Weights of a small GPT-style language model, trained from scratch on English Wikipedia.
Size: 11 layers, width 96, 3 heads of 32, MLP 384 GELU, vocabulary 618, 1.35M parameters.
Architecture: LayerNorm before each block, rotary positions, attention and MLP in parallel.
Training: a variant of Adam for these matrices, 8826 steps.
Each number is 50 + 15 x the weight over its row's rms, rounded and kept within 0 to 99. Layers, rows and columns count from 0. The size before them is the row's rms in percent of the matrix's.

# layer 3 attention output (transposed), 96x96, rms 0.0765, rows 85-95, columns 0-95
073:44 52 54 64 40 37 61 40 60 68 41 59 59 49 18 53 70 80 44 48 70 24 44 30 73 61 15 66 63 54 80 46 43 23 42 40 45 53 47 57 74 59 62 60 37 76 43 44 48 69 40 72 50 49 40 68 41 59 41 62 45 50 59 34 47 70 62 46 45 17 58 81 49 28 55 47 46 27 39 34 68 49 66 13 62 43 58 61 45 42 21 50 61 61 37 61
071:65 41 42 51 65 45 41 45 33 53 50 68 58 61 13 71 54 19 22 56 63 40 53 59 49 50 49 59 54 29 72 45 52 56 36 59 34 35 60 77 39 49 24 39 33 55 80 57 60 46 51 50 49 20 76 38 61 53 53 25 36 82 24 44 38 52 59 27 53 53 79 68 40 54 31 64 65 38 67 41 44 44 62 29 56 23 78 48 51 38 66 42 39 54 53 32
081:57 25 37 52 47 68 52 49 37 62 42 48 61 34 39 53 18 68 38 36 48 43 51 63 68 30 31 45 86 34 39 56 62 26 63 52 43 25 51 67 45 63 55 38 40 49 62 68 46 80 57 52 67 65 47 40 75 59 21 82 27 50 48 64 45 61 62 50 44 57 48 61 32 74 23 41 56 27 52 49 56 75 60 52 31 41 45 50 35 56 91 20 56 36 44 51
094:46 44 56 62 57 54 45 30 43 29 50 25 59 56 30 48 41 64 28 56 47 58 44 79 47 50 62 51 63 46 31 53 73 46 50 68 47 17 60 53 25 79 46 32 55 57 71 62 38 42 44 52 45 23 49 42 75 74 34 43 47 62 46 73 45 80 50 45 33 48 70 52 39 21 52 60 51 16 59 41 91 48 65 32 44 52 73 63 24 51 66 49 70 36 32 48
090:63 81 50 65 52 31 81 65 63 63 56 46 36 41 45 39 68 61 56 38 52 30 32 33 45 55 28 47 51 65 34 55 54 56 64 23 61 74 59 47 65 70 57 44 76 54 44 59 62 70 41 32 59 50 26 59 21 65 59 38 58 25 48 69 59 52 61 21 37 27 51 44 45 07 53 46 62 45 40 36 26 83 44 59 53 37 25 66 41 50 61 45 46 46 65 73
081:32 43 48 43 48 64 56 55 36 61 58 52 44 46 33 68 22 30 40 73 72 29 55 58 69 62 34 39 76 52 55 55 68 50 63 34 11 39 45 27 29 51 20 62 65 47 49 41 46 86 54 61 63 52 52 45 52 46 70 93 52 63 56 30 43 70 46 72 40 64 64 36 29 64 43 50 36 56 48 41 34 50 51 74 53 59 44 45 54 57 81 28 56 23 34 53
100:46 25 74 47 46 64 71 40 29 65 49 50 54 66 41 52 32 53 33 64 49 33 41 76 52 34 47 31 90 62 39 41 50 47 63 74 31 20 64 46 41 73 30 27 57 46 67 52 47 64 41 51 56 49 43 42 75 55 49 71 41 70 51 72 52 81 47 68 37 43 63 59 28 24 56 56 41 33 61 23 72 46 58 54 37 44 44 72 43 42 84 32 48 38 32 39
089:29 68 33 74 54 30 86 45 59 60 52 48 68 25 27 45 95 53 55 26 50 61 24 40 56 42 47 44 41 30 30 48 64 72 65 53 62 63 52 65 72 46 63 53 41 64 44 53 53 61 37 29 60 55 45 80 35 32 63 15 70 44 51 61 34 43 64 35 42 16 41 74 53 55 38 38 65 47 44 50 41 68 45 65 59 54 23 52 48 51 47 39 35 56 58 59
090:58 63 43 73 59 36 52 78 71 56 42 81 32 57 42 43 63 49 23 41 66 46 40 28 23 69 42 73 28 55 51 44 49 50 41 36 63 59 60 78 69 27 33 62 31 60 39 37 57 62 42 62 66 44 51 66 25 55 60 33 70 71 54 27 36 19 78 42 48 45 34 42 59 63 52 52 49 62 14 46 49 61 67 72 73 51 30 51 65 45 45 51 33 65 55 54
099:71 61 33 33 45 60 68 55 53 50 43 46 34 51 67 36 66 47 69 41 53 55 46 43 28 44 15 35 62 58 54 62 39 45 37 18 27 60 50 70 56 38 47 82 62 32 51 64 63 75 56 49 62 51 42 62 35 35 52 31 82 64 37 51 42 32 36 64 59 60 47 25 70 31 42 45 51 43 50 43 15 57 26 76 64 52 44 52 50 82 52 59 37 76 81 38
079:70 61 42 77 54 15 56 54 76 37 49 51 51 31 72 48 89 78 72 69 60 51 47 35 56 47 35 57 37 23 38 54 47 46 53 60 52 57 48 75 78 61 33 32 76 55 26 47 83 54 48 43 48 34 45 57 40 39 48 23 38 38 46 65 50 37 47 36 72 37 52 75 45 31 49 42 54 40 48 59 21 85 60 63 37 34 39 42 41 35 42 39 48 45 42 41
# layer 3 attention value, 96x96, rms 0.0929, rows 86-95, columns 0-95
089:58 57 55 46 54 68 37 74 50 60 47 35 61 34 60 52 40 72 41 27 47 44 48 65 48 26 46 22 17 73 53 53 65 45 40 53 67 70 57 47 67 61 54 33 72 29 39 62 59 63 39 43 37 46 22 39 20 56 42 30 44 28 51 57 42 58 70 56 58 59 49 42 59 71 21 54 54 53 34 95 72 75 55 58 32 79 26 38 55 51 61 60 47 55 34 72
100:41 39 71 42 40 60 59 81 36 36 55 37 36 62 75 40 68 44 18 54 42 37 35 30 35 63 35 47 21 31 81 32 80 63 35 32 45 35 72 50 63 72 40 42 52 34 36 26 27 32 67 46 39 38 38 42 26 44 69 50 43 41 69 32 77 72 40 52 71 44 64 47 67 36 37 61 42 43 49 51 45 33 49 40 61 56 60 48 69 45 32 51 50 73 41 37
098:40 28 51 78 72 36 26 73 61 68 55 55 44 62 47 63 65 33 51 47 47 60 46 38 59 61 56 62 14 46 69 63 41 72 32 54 33 69 49 58 56 75 34 32 75 47 40 55 70 70 48 53 33 55 32 24 51 47 56 43 38 24 45 34 33 37 72 68 38 59 33 69 44 74 32 37 39 42 33 51 39 80 56 41 58 36 34 64 78 49 53 28 57 70 67 63
092:49 32 40 43 52 50 48 48 71 44 64 42 37 38 12 42 69 60 50 81 23 62 76 43 75 56 59 60 52 41 68 43 42 43 77 55 31 84 29 54 67 59 29 44 46 60 47 46 84 55 66 72 47 49 68 46 52 50 40 50 58 63 47 37 70 62 23 62 65 71 47 46 68 63 46 36 31 52 37 46 55 56 16 67 49 49 38 29 63 36 34 51 72 50 59 19
092:62 28 67 18 34 32 31 41 37 51 29 66 45 79 73 35 53 72 76 51 27 33 38 49 37 41 49 47 33 57 48 27 50 53 56 41 56 42 52 76 62 45 64 65 68 32 55 45 37 34 39 48 52 57 44 30 66 47 26 44 39 36 46 24 53 54 63 37 71 28 52 70 67 56 35 76 68 45 58 58 72 54 52 18 34 72 68 55 35 51 31 49 54 80 63 59
094:63 61 56 62 62 60 18 51 46 41 62 25 32 75 41 52 64 65 57 34 66 68 69 61 68 67 58 52 44 55 55 41 51 39 41 46 49 71 27 81 70 69 62 52 44 59 62 48 57 17 44 22 48 46 23 58 48 47 36 53 27 49 74 44 49 62 62 28 46 61 47 73 36 69 32 67 66 58 45 96 39 58 69 32 57 62 67 48 49 47 34 70 72 44 51 65
096:58 45 57 65 35 73 64 74 66 60 43 35 29 44 60 64 33 68 40 80 56 45 44 40 58 53 45 52 70 63 51 65 24 27 67 22 72 63 83 44 63 89 65 45 56 63 53 52 52 44 49 55 42 69 66 43 59 76 27 54 46 49 53 28 38 69 31 63 59 55 54 56 60 51 79 25 33 57 57 29 64 46 34 49 62 46 52 40 41 65 41 33 74 40 31 24
098:56 53 27 40 43 71 59 18 45 55 61 57 68 34 59 25 27 58 71 73 24 54 47 36 83 43 56 24 56 81 37 60 52 49 53 51 53 51 46 19 40 72 64 54 44 50 66 60 34 58 35 41 50 59 51 66 57 30 27 52 33 59 18 42 61 49 28 61 70 33 36 69 27 66 49 46 60 42 66 34 38 22 35 31 53 61 27 28 53 55 51 54 35 49 56 38
102:49 63 70 51 59 46 82 30 57 54 39 41 44 56 24 22 47 53 67 56 51 39 75 43 74 68 66 31 42 50 26 23 29 46 84 73 50 75 62 26 33 71 46 47 38 40 50 73 27 47 53 51 67 66 54 32 36 72 69 66 33 52 43 72 58 54 75 42 73 43 66 36 68 40 56 71 54 67 51 44 53 57 64 46 72 44 43 32 32 41 34 62 49 59 46 56
093:50 62 41 43 51 59 47 57 52 43 57 32 46 97 19 66 31 43 27 35 26 35 55 53 68 39 49 46 73 66 82 39 64 43 58 67 52 77 51 30 42 61 42 49 51 80 29 34 26 70 62 51 19 58 52 65 29 39 48 48 70 74 60 45 67 61 56 51 51 61 61 26 37 55 41 61 37 40 43 27 60 49 25 58 61 60 40 59 76 48 32 66 53 37 43 49
# layer 3 MLP up, 384x96, rms 0.156, rows 0-25, columns 0-95
105:45 45 45 48 37 24 30 69 45 37 30 49 51 58 60 59 46 38 37 48 53 71 44 55 39 45 67 49 40 04 36 36 49 33 41 44 45 29 39 63 60 58 47 87 42 39 57 68 27 40 35 69 47 84 56 38 53 56 61 58 67 37 70 49 20 53 43 41 42 52 52 52 36 45 78 61 51 21 54 29 86 50 47 51 62 41 38 28 69 43 75 53 46 80 62 69
103:52 64 62 84 20 69 33 39 43 44 18 39 57 36 61 51 50 19 41 61 52 61 48 40 53 45 56 49 75 39 33 62 62 85 63 51 58 31 49 42 56 54 57 38 61 81 68 32 61 05 38 45 22 68 60 54 54 40 53 52 41 70 55 76 59 37 41 44 38 49 47 36 19 52 24 49 49 23 55 35 61 74 56 54 43 42 31 48 66 51 67 61 52 48 48 57
094:51 58 53 46 33 32 51 67 62 60 19 29 57 58 46 70 60 54 48 49 59 82 53 32 46 46 38 65 47 34 59 25 50 62 56 30 84 56 40 69 53 29 35 29 57 65 52 46 66 29 03 72 62 58 32 48 55 48 51 64 77 65 63 57 59 31 66 54 82 25 57 37 61 39 57 48 66 57 54 61 60 53 45 54 37 55 83 33 43 47 44 58 32 47 21 63
105:27 42 69 81 37 58 43 68 56 55 66 47 42 65 57 64 55 38 48 54 54 56 41 51 50 37 39 64 45 50 52 68 53 58 49 16 77 36 61 35 42 69 52 42 61 66 67 14 21 32 41 42 42 70 65 65 13 36 56 48 67 63 51 53 46 69 65 51 46 58 44 70 54 59 72 35 41 50 30 34 54 20 46 46 49 44 65 26 65 31 41 48 06 65 26 55
097:57 55 55 59 53 57 37 49 67 51 51 37 42 35 35 73 27 30 27 46 52 46 78 42 54 71 51 48 35 57 70 43 38 33 61 60 65 78 74 44 40 41 46 41 34 59 53 56 49 46 56 62 48 54 60 29 50 56 48 55 62 40 67 27 50 99 64 54 43 54 41 50 30 65 58 66 53 47 46 67 59 88 80 34 29 54 48 38 97 42 47 28 70 27 44 65
090:53 58 41 64 58 38 52 29 47 42 26 36 51 63 81 58 42 32 55 57 05 59 72 67 31 21 43 43 43 53 59 42 29 33 38 39 81 55 86 66 50 19 58 33 47 44 55 28 37 58 58 73 72 66 41 32 41 49 67 47 38 37 64 41 58 41 43 49 54 69 83 30 36 66 55 54 75 51 62 42 49 62 55 35 41 61 55 31 44 43 47 33 47 72 66 48
091:47 46 41 61 58 40 32 40 88 31 32 52 37 57 68 70 91 38 52 42 31 60 40 26 53 49 58 60 29 21 28 60 79 64 42 38 51 19 64 54 44 45 44 20 66 56 60 32 59 41 54 72 69 80 60 47 49 50 61 73 44 71 54 45 78 55 47 38 73 44 61 39 41 52 45 47 67 28 53 49 49 54 56 44 25 70 44 42 77 37 42 51 42 64 54 41
115:58 16 68 60 72 45 30 38 51 43 46 46 54 31 44 73 52 49 47 86 46 71 57 40 52 15 33 54 58 61 55 54 51 74 54 36 73 44 41 36 48 43 50 42 86 57 49 45 53 57 06 62 71 71 64 43 33 76 79 61 40 71 51 61 40 60 70 30 35 67 55 42 45 39 40 31 46 33 48 38 87 60 43 44 48 40 61 52 51 51 43 75 41 43 46 47
096:72 02 44 62 35 60 43 59 46 48 27 57 53 66 50 54 42 53 38 52 27 49 67 46 57 27 47 48 32 49 45 37 38 46 43 38 80 65 53 71 44 35 52 53 79 42 48 37 20 44 46 40 49 66 40 58 15 51 59 61 60 52 62 50 69 46 50 10 44 42 45 43 35 78 44 53 69 54 48 33 82 70 67 50 43 58 50 34 70 64 65 23 36 55 71 31
098:76 69 46 19 42 64 68 61 57 41 14 47 55 39 45 64 56 49 32 67 59 45 68 35 43 55 57 53 15 29 41 31 55 36 43 79 58 71 56 58 24 52 55 27 58 56 43 38 62 58 49 69 31 64 28 78 42 34 49 74 52 85 67 53 54 69 38 35 75 45 70 39 58 49 34 31 36 46 56 32 47 52 37 43 53 63 64 33 30 47 41 58 27 59 56 40
101:45 55 47 29 47 35 61 42 64 33 70 30 49 40 48 56 86 61 41 41 49 83 57 48 69 41 36 71 42 49 66 32 57 40 51 46 44 54 60 37 58 56 58 50 68 76 70 25 31 46 29 87 46 44 47 70 47 56 77 48 52 66 37 53 26 76 44 22 32 26 53 32 19 63 52 39 58 44 37 49 56 52 77 48 18 50 44 27 54 50 39 37 44 50 33 75
107:83 24 41 71 45 50 34 37 44 50 49 52 55 67 76 29 73 45 40 47 41 40 53 31 47 22 40 47 30 56 56 68 19 70 60 39 59 38 48 44 53 65 61 52 58 64 46 57 39 14 68 57 17 65 57 56 54 60 58 57 47 46 56 68 41 54 30 16 48 65 33 44 15 70 48 51 58 38 63 34 70 74 72 38 51 56 35 27 75 37 65 49 61 49 49 47
119:81 32 35 62 41 62 66 38 41 32 43 47 76 29 43 42 50 36 72 49 58 70 63 58 53 43 82 25 71 52 38 68 47 45 54 56 66 51 58 50 38 52 53 67 42 69 50 48 54 37 47 73 34 57 46 78 59 80 62 44 50 47 44 35 40 46 57 38 40 54 50 41 47 61 32 68 53 37 42 91 68 73 61 66 44 26 34 08 67 55 71 50 26 62 28 58
112:52 29 49 80 03 35 67 43 37 58 45 46 41 78 66 59 54 50 32 40 71 39 55 26 54 47 61 46 43 38 41 76 60 71 52 61 71 42 41 55 35 50 71 29 45 52 55 50 50 01 60 57 35 60 65 50 62 51 43 45 45 72 43 40 54 59 33 31 53 36 38 66 45 61 39 48 61 40 24 68 67 60 54 23 50 34 38 48 76 62 46 38 40 68 28 76
095:71 52 49 24 39 30 62 64 68 28 23 51 74 64 42 38 24 46 35 59 22 44 39 41 44 48 74 66 48 59 41 29 48 54 43 69 55 61 46 53 20 64 55 49 42 65 51 36 53 66 52 63 32 56 48 80 62 28 62 49 72 46 59 56 56 38 64 39 66 35 64 59 53 49 39 91 30 36 46 72 40 19 46 44 55 39 51 19 60 34 44 36 75 68 39 67
092:65 21 32 86 52 47 47 69 57 48 54 57 51 43 28 35 45 58 31 39 02 31 56 51 57 38 60 44 56 48 44 46 48 55 62 46 76 64 55 69 41 70 43 37 46 69 40 45 17 40 33 64 27 52 44 31 49 84 62 57 52 47 64 37 41 26 72 30 41 28 46 42 69 45 58 44 42 50 58 65 64 72 51 53 53 25 38 61 67 13 56 29 42 61 49 42
087:40 33 44 54 41 32 45 55 53 32 45 44 65 49 36 55 76 46 80 65 51 59 70 28 49 31 52 56 41 29 51 25 46 91 47 78 61 31 42 54 36 67 58 48 63 48 45 48 56 64 23 50 21 73 43 71 39 55 42 62 71 52 59 55 67 56 29 17 62 40 57 84 60 34 57 43 61 25 48 60 56 66 69 25 27 33 45 47 71 37 41 50 27 54 46 57
097:43 52 73 46 39 47 39 73 42 56 53 48 47 53 52 56 42 61 31 50 32 63 39 19 56 39 60 60 13 44 48 50 56 57 46 22 97 32 49 56 57 70 69 32 58 65 65 24 54 16 49 64 52 56 57 88 31 43 40 60 53 87 53 62 53 56 39 62 57 24 49 83 56 58 55 42 39 46 38 51 51 37 52 18 42 39 41 36 55 33 37 55 33 50 58 61
117:70 63 49 40 29 58 45 16 35 35 48 29 66 52 82 43 44 46 44 90 22 70 61 25 70 33 53 42 62 45 43 61 55 55 59 40 50 68 57 32 47 48 36 42 54 75 36 33 50 50 36 81 43 43 34 54 28 57 80 43 62 59 33 44 39 57 35 54 50 49 47 65 29 66 47 75 35 33 39 67 47 57 61 42 48 54 39 25 55 66 43 48 34 34 16 72
106:74 12 49 67 59 19 45 34 49 51 33 44 62 66 39 52 41 48 68 65 28 69 83 11 63 24 57 57 24 65 35 59 53 54 44 43 78 69 65 71 48 59 54 18 53 44 40 44 36 44 48 35 46 57 58 47 36 63 44 64 63 59 87 64 55 42 33 53 46 63 50 32 59 64 60 49 67 62 43 33 57 59 57 43 33 47 45 34 76 44 64 53 26 60 37 63
115:39 49 64 64 16 54 60 65 53 39 57 47 49 33 47 39 41 30 43 54 65 55 42 34 75 61 62 39 45 09 50 61 46 37 25 47 44 59 66 73 41 79 48 52 38 54 64 47 52 33 33 48 23 93 55 44 51 50 38 68 46 57 53 58 42 54 35 15 39 48 39 74 32 58 73 72 51 32 33 79 66 64 68 58 38 38 20 58 52 64 66 34 48 55 38 42
113:45 38 50 50 28 22 52 53 54 34 75 33 51 45 78 69 47 39 56 77 39 39 44 33 67 56 56 45 57 25 49 31 45 41 21 49 62 66 70 52 47 76 33 43 38 40 46 50 40 41 33 48 40 80 48 30 41 78 62 55 47 39 49 48 59 53 51 46 42 39 48 75 55 78 66 75 44 28 25 77 74 62 80 48 40 27 35 66 57 45 62 52 67 41 33 78
098:47 53 59 75 59 59 41 39 51 57 51 49 43 51 82 82 44 50 27 55 39 31 24 31 59 46 66 40 33 23 40 45 50 46 44 56 46 38 62 50 37 59 39 33 40 52 65 28 30 55 49 58 54 79 60 23 55 57 46 66 60 70 56 58 68 47 50 53 81 64 23 71 29 42 35 60 83 41 43 80 48 56 67 54 54 44 28 37 64 55 82 50 67 65 28 76
096:41 43 45 70 24 44 54 51 55 53 57 65 63 58 39 46 41 60 53 51 43 50 70 63 18 55 54 44 72 50 48 45 70 63 40 26 50 29 32 49 67 56 37 63 51 70 75 52 55 07 25 59 17 42 35 31 41 62 59 63 87 58 37 49 55 36 62 40 41 41 81 43 36 57 58 63 36 31 55 67 73 48 44 61 54 25 43 37 61 46 58 70 49 52 34 92
089:61 55 65 31 25 53 37 58 71 38 63 45 75 42 30 43 43 29 48 58 27 50 69 66 67 55 74 53 59 40 42 15 49 44 25 65 76 50 51 64 18 73 46 69 30 23 38 25 60 56 51 44 39 58 28 71 44 66 32 43 79 41 49 51 67 48 34 47 55 42 53 36 60 67 46 77 42 50 48 42 42 52 67 37 45 33 63 44 44 19 43 41 40 74 40 30
104:43 43 42 80 58 36 53 32 60 44 51 47 52 71 70 43 67 36 40 37 44 37 22 43 49 45 66 54 33 29 59 57 14 44 20 46 40 40 55 45 55 75 48 51 58 34 43 50 59 12 62 71 06 38 71 45 52 41 62 62 44 48 72 71 51 45 48 38 55 42 37 65 50 56 63 55 61 38 49 51 65 75 71 36 36 41 10 46 72 39 62 55 59 36 43 80
# layer 3 MLP down (transposed), 384x96, rms 0.113, rows 0-25, columns 0-95
101:57 57 65 73 57 45 48 61 43 29 56 40 36 50 37 42 46 48 63 40 46 45 46 43 43 43 52 44 62 58 55 54 26 49 40 40 88 67 55 62 41 39 79 60 59 16 71 39 65 53 23 59 57 55 50 46 67 54 79 54 33 61 35 69 32 53 23 62 28 53 81 74 62 18 64 31 46 46 79 73 52 44 31 40 29 43 11 39 59 47 49 57 50 46 74 57
101:48 59 43 23 51 19 64 77 70 39 45 49 32 66 51 46 60 42 48 47 44 65 41 32 39 50 67 35 60 61 31 71 29 43 74 48 35 17 14 66 28 71 41 44 40 67 25 44 46 40 38 62 36 46 41 28 59 53 46 77 55 47 71 58 47 47 46 84 75 54 30 32 67 63 63 49 61 65 59 65 30 37 55 48 43 70 58 79 35 53 48 56 50 69 65 49
085:02 57 29 42 48 73 60 34 39 42 64 46 47 54 74 66 43 37 45 37 81 24 53 59 52 40 40 46 47 62 34 24 54 47 61 60 61 29 29 37 65 59 60 25 46 40 50 65 84 33 43 50 55 61 58 58 45 67 44 48 69 26 55 59 18 44 38 41 70 47 37 68 56 70 41 40 49 54 75 50 51 84 80 51 51 56 56 62 51 43 36 67 66 33 58 27
100:49 32 52 60 56 64 55 78 34 58 49 80 51 70 48 59 36 45 20 62 49 40 27 31 48 51 56 42 11 31 63 60 28 45 53 43 73 14 66 43 68 80 60 39 50 75 52 49 54 34 68 31 63 53 49 63 39 48 43 40 52 64 44 77 48 60 35 64 43 37 25 34 55 69 72 48 60 61 27 36 48 62 44 58 48 59 47 53 63 31 48 30 33 55 32 85
099:45 58 27 34 56 61 83 53 49 38 38 25 19 52 45 76 53 53 51 43 40 27 26 52 41 68 49 42 74 69 40 31 39 70 50 50 54 49 47 63 56 34 78 59 56 42 44 58 43 90 41 40 58 40 59 39 74 19 45 75 46 55 60 35 25 68 62 53 58 45 56 28 45 43 47 35 48 38 57 32 49 60 39 52 52 57 28 67 65 76 69 35 87 38 56 34
086:37 88 73 38 65 20 54 62 56 55 54 68 59 59 31 57 64 61 24 67 44 49 42 59 60 44 62 62 86 81 59 50 29 37 54 55 42 43 18 35 71 74 43 68 48 69 27 43 47 35 46 16 60 33 65 42 29 74 32 43 53 39 60 66 59 47 44 51 65 49 30 47 52 58 51 29 47 62 43 42 42 54 64 40 64 58 50 65 16 32 61 43 65 36 45 51
102:55 53 38 74 30 22 33 58 49 38 47 30 40 51 54 35 54 43 39 45 28 69 41 32 85 56 52 61 54 24 44 50 48 59 52 66 77 23 59 38 34 48 36 57 94 42 38 34 46 50 47 76 42 53 43 55 56 46 44 96 39 65 46 50 56 58 57 42 71 40 60 58 51 66 51 57 48 49 37 49 30 37 87 49 56 64 36 22 86 50 49 36 57 46 71 52
129:47 52 54 51 58 71 43 72 53 59 40 56 45 35 50 58 38 57 37 61 54 44 33 58 34 41 27 34 81 63 56 55 66 47 33 31 56 58 44 46 46 44 59 24 63 42 51 27 59 67 29 58 66 34 24 60 43 95 69 62 62 46 36 37 50 27 43 51 60 31 81 40 26 34 53 59 34 48 28 70 59 64 31 56 76 33 86 62 66 55 42 48 36 50 75 32
104:56 56 53 86 59 78 28 48 60 31 60 40 42 47 53 29 41 65 58 57 42 43 42 41 68 68 67 25 47 41 34 45 37 57 45 61 57 51 53 35 27 57 76 29 63 36 66 08 36 25 44 57 49 45 50 66 35 53 73 78 51 68 44 58 66 67 63 54 42 38 40 64 47 62 36 46 90 11 44 70 62 35 54 44 54 51 52 29 42 47 43 32 62 31 35 55
091:58 19 45 19 78 34 29 63 55 63 57 16 54 23 95 72 31 46 57 25 56 60 59 44 36 51 53 45 48 82 41 22 57 55 45 71 79 48 54 47 50 46 36 44 49 77 42 72 74 29 31 52 56 71 38 44 60 44 64 58 29 34 62 29 61 31 52 60 55 52 49 51 54 49 54 40 51 41 61 67 58 52 59 31 47 30 64 44 55 59 43 38 46 57 53 27
106:52 71 53 55 54 18 43 52 52 49 72 16 39 55 29 55 50 59 35 34 40 62 63 55 70 31 50 68 63 52 55 51 56 81 22 65 40 34 67 58 45 54 52 47 81 49 85 41 47 56 46 47 09 48 52 40 60 57 50 70 42 59 44 71 29 65 57 32 37 39 38 52 53 60 50 60 76 20 51 68 75 37 53 28 19 64 45 28 45 51 31 35 43 63 43 43
102:56 20 49 42 48 27 32 72 38 66 35 38 61 76 58 48 58 64 60 57 26 17 50 28 58 43 48 57 44 49 59 66 49 55 72 57 45 36 60 67 44 34 59 58 57 47 26 67 50 43 48 52 92 07 44 29 63 50 39 45 27 46 65 43 52 62 57 40 49 55 43 26 35 63 53 57 78 11 34 49 36 57 59 38 84 55 36 43 70 62 53 54 60 58 63 53
111:64 52 54 30 37 55 45 71 53 08 67 53 50 54 99 31 69 57 69 52 62 78 45 57 54 63 48 44 81 72 36 55 47 42 59 58 23 43 29 34 36 44 46 57 61 42 56 37 62 26 58 53 26 53 54 51 32 42 51 42 46 66 46 38 18 42 75 54 39 44 20 46 59 70 64 50 45 40 44 79 47 64 32 63 54 35 63 68 45 44 27 37 48 47 58 63
110:68 39 48 52 32 41 75 67 51 45 31 75 43 59 56 52 70 47 58 59 41 78 34 47 35 58 65 29 80 51 49 28 58 59 23 40 71 42 45 09 47 73 70 43 71 55 58 41 49 46 62 45 59 53 11 35 60 34 65 42 66 39 34 44 38 52 50 26 39 52 34 32 71 33 29 57 59 35 31 68 54 56 38 33 69 37 42 65 60 84 50 60 57 46 65 56
097:54 43 34 57 49 56 36 86 53 83 45 55 52 68 51 34 28 41 67 57 44 51 33 33 53 60 65 58 51 43 56 04 58 68 54 48 58 63 61 58 29 63 79 64 61 68 39 55 16 42 47 50 74 17 37 43 57 30 34 32 51 62 52 47 79 54 35 62 28 39 59 28 78 60 57 66 41 58 62 37 37 23 42 63 62 46 42 59 35 54 38 50 29 41 50 39
097:62 64 60 57 51 66 15 51 38 80 30 37 50 58 20 69 48 57 57 59 52 60 58 41 37 36 63 41 44 55 53 74 43 68 37 37 62 51 27 68 27 52 65 56 51 49 35 97 78 64 55 46 36 81 46 48 43 36 35 62 46 45 71 29 41 44 69 65 47 25 59 72 31 46 49 40 52 66 44 34 56 43 43 44 66 14 31 59 50 50 56 34 36 52 22 52
107:50 40 66 57 53 40 28 46 64 26 55 14 38 65 60 44 76 53 56 64 33 80 45 28 48 49 59 40 69 32 63 38 49 49 38 65 68 53 63 67 31 51 56 43 54 60 53 56 55 48 51 71 29 72 66 55 64 60 58 94 52 62 67 55 46 44 35 31 32 22 61 68 33 53 49 41 71 12 62 64 65 44 55 37 30 50 14 35 62 35 51 51 37 50 36 47
100:39 40 50 55 52 42 57 65 59 69 88 43 66 54 30 76 25 32 45 54 31 62 28 56 56 53 59 62 32 22 57 71 40 45 53 73 66 38 59 53 53 64 73 66 14 88 77 39 60 36 59 30 39 42 57 46 30 48 46 35 62 51 59 71 58 43 35 47 30 53 38 57 17 52 57 42 58 55 30 51 42 34 58 68 33 64 49 36 66 33 31 65 52 46 34 65
125:54 65 33 31 57 67 51 30 54 33 40 45 65 37 66 40 73 33 67 46 26 58 32 38 58 69 60 50 72 60 42 72 54 40 43 57 56 52 34 47 58 63 52 45 13 38 65 40 90 54 68 25 35 61 43 76 44 50 53 68 63 32 27 65 24 31 27 55 62 35 58 56 51 66 41 53 55 47 54 53 43 68 38 35 41 54 68 61 67 66 59 65 14 54 67 21
099:58 45 64 54 16 35 35 64 55 29 33 29 49 67 45 16 45 45 59 54 42 68 48 44 47 62 41 50 68 50 68 39 38 37 78 71 34 77 42 23 35 58 53 54 48 65 36 55 46 45 70 45 26 29 38 89 30 23 29 70 55 52 72 55 52 47 67 56 51 61 47 48 42 53 69 42 69 84 56 43 69 32 54 28 38 30 50 57 47 59 42 70 54 53 35 72
107:50 46 66 58 47 69 55 36 52 48 32 40 65 70 58 44 29 23 85 56 44 29 44 23 32 61 50 36 45 21 59 65 38 35 53 62 55 55 77 62 65 63 44 63 34 67 31 41 62 50 48 37 35 70 68 31 55 47 25 60 69 58 48 85 37 33 27 40 44 47 62 44 68 29 45 52 42 46 24 34 52 47 50 77 69 58 35 64 63 72 51 45 23 71 67 46
120:64 40 68 74 36 29 51 49 47 58 66 19 59 60 86 32 24 57 72 42 53 45 63 24 52 39 55 29 38 18 55 70 34 31 44 43 56 47 75 72 54 60 51 37 47 57 38 39 57 36 72 74 29 58 59 47 55 65 61 74 56 61 41 64 45 23 41 38 66 44 44 40 51 48 43 77 42 37 32 79 47 53 61 57 40 39 23 72 67 43 65 52 34 32 53 66
082:57 71 77 52 67 53 40 36 46 55 53 34 51 30 60 53 30 64 26 67 51 26 68 58 43 63 57 50 46 45 49 57 68 27 40 49 66 30 45 88 48 40 55 37 38 45 45 43 51 23 67 47 41 66 70 34 33 60 59 66 55 27 66 52 42 29 35 64 27 48 39 42 51 70 61 64 60 40 32 22 39 44 34 40 72 82 61 14 40 34 58 72 63 73 38 48
098:23 54 68 45 40 63 43 44 51 34 28 38 52 19 43 79 44 45 47 57 39 51 65 40 49 70 74 63 41 21 33 71 67 30 39 57 56 54 62 59 49 44 39 43 20 51 53 46 69 58 18 58 57 90 51 67 27 54 51 73 65 49 26 46 39 50 37 49 53 67 66 52 45 27 50 69 42 44 46 75 56 85 28 34 43 84 45 41 46 42 48 47 55 51 62 61
078:47 23 74 55 72 42 60 54 48 45 21 52 23 54 72 67 59 50 42 67 46 45 51 55 46 74 37 36 70 33 57 43 36 67 64 27 47 37 57 41 58 50 69 29 63 78 53 62 30 36 18 58 44 47 74 42 16 43 37 54 60 65 53 42 50 42 48 41 27 73 38 31 52 63 40 41 39 59 53 66 48 41 44 59 60 46 51 72 09 64 47 58 57 89 43 72
095:58 69 30 77 67 20 57 50 43 32 48 70 91 58 81 51 62 45 52 68 36 30 36 41 50 35 52 64 39 45 47 72 32 31 45 66 81 51 34 60 68 48 46 35 52 52 38 71 59 53 47 41 46 55 45 68 75 60 26 49 48 47 51 15 41 34 52 55 30 58 53 21 35 65 69 54 59 43 49 64 33 75 37 31 55 62 26 48 64 55 42 59 35 40 36 30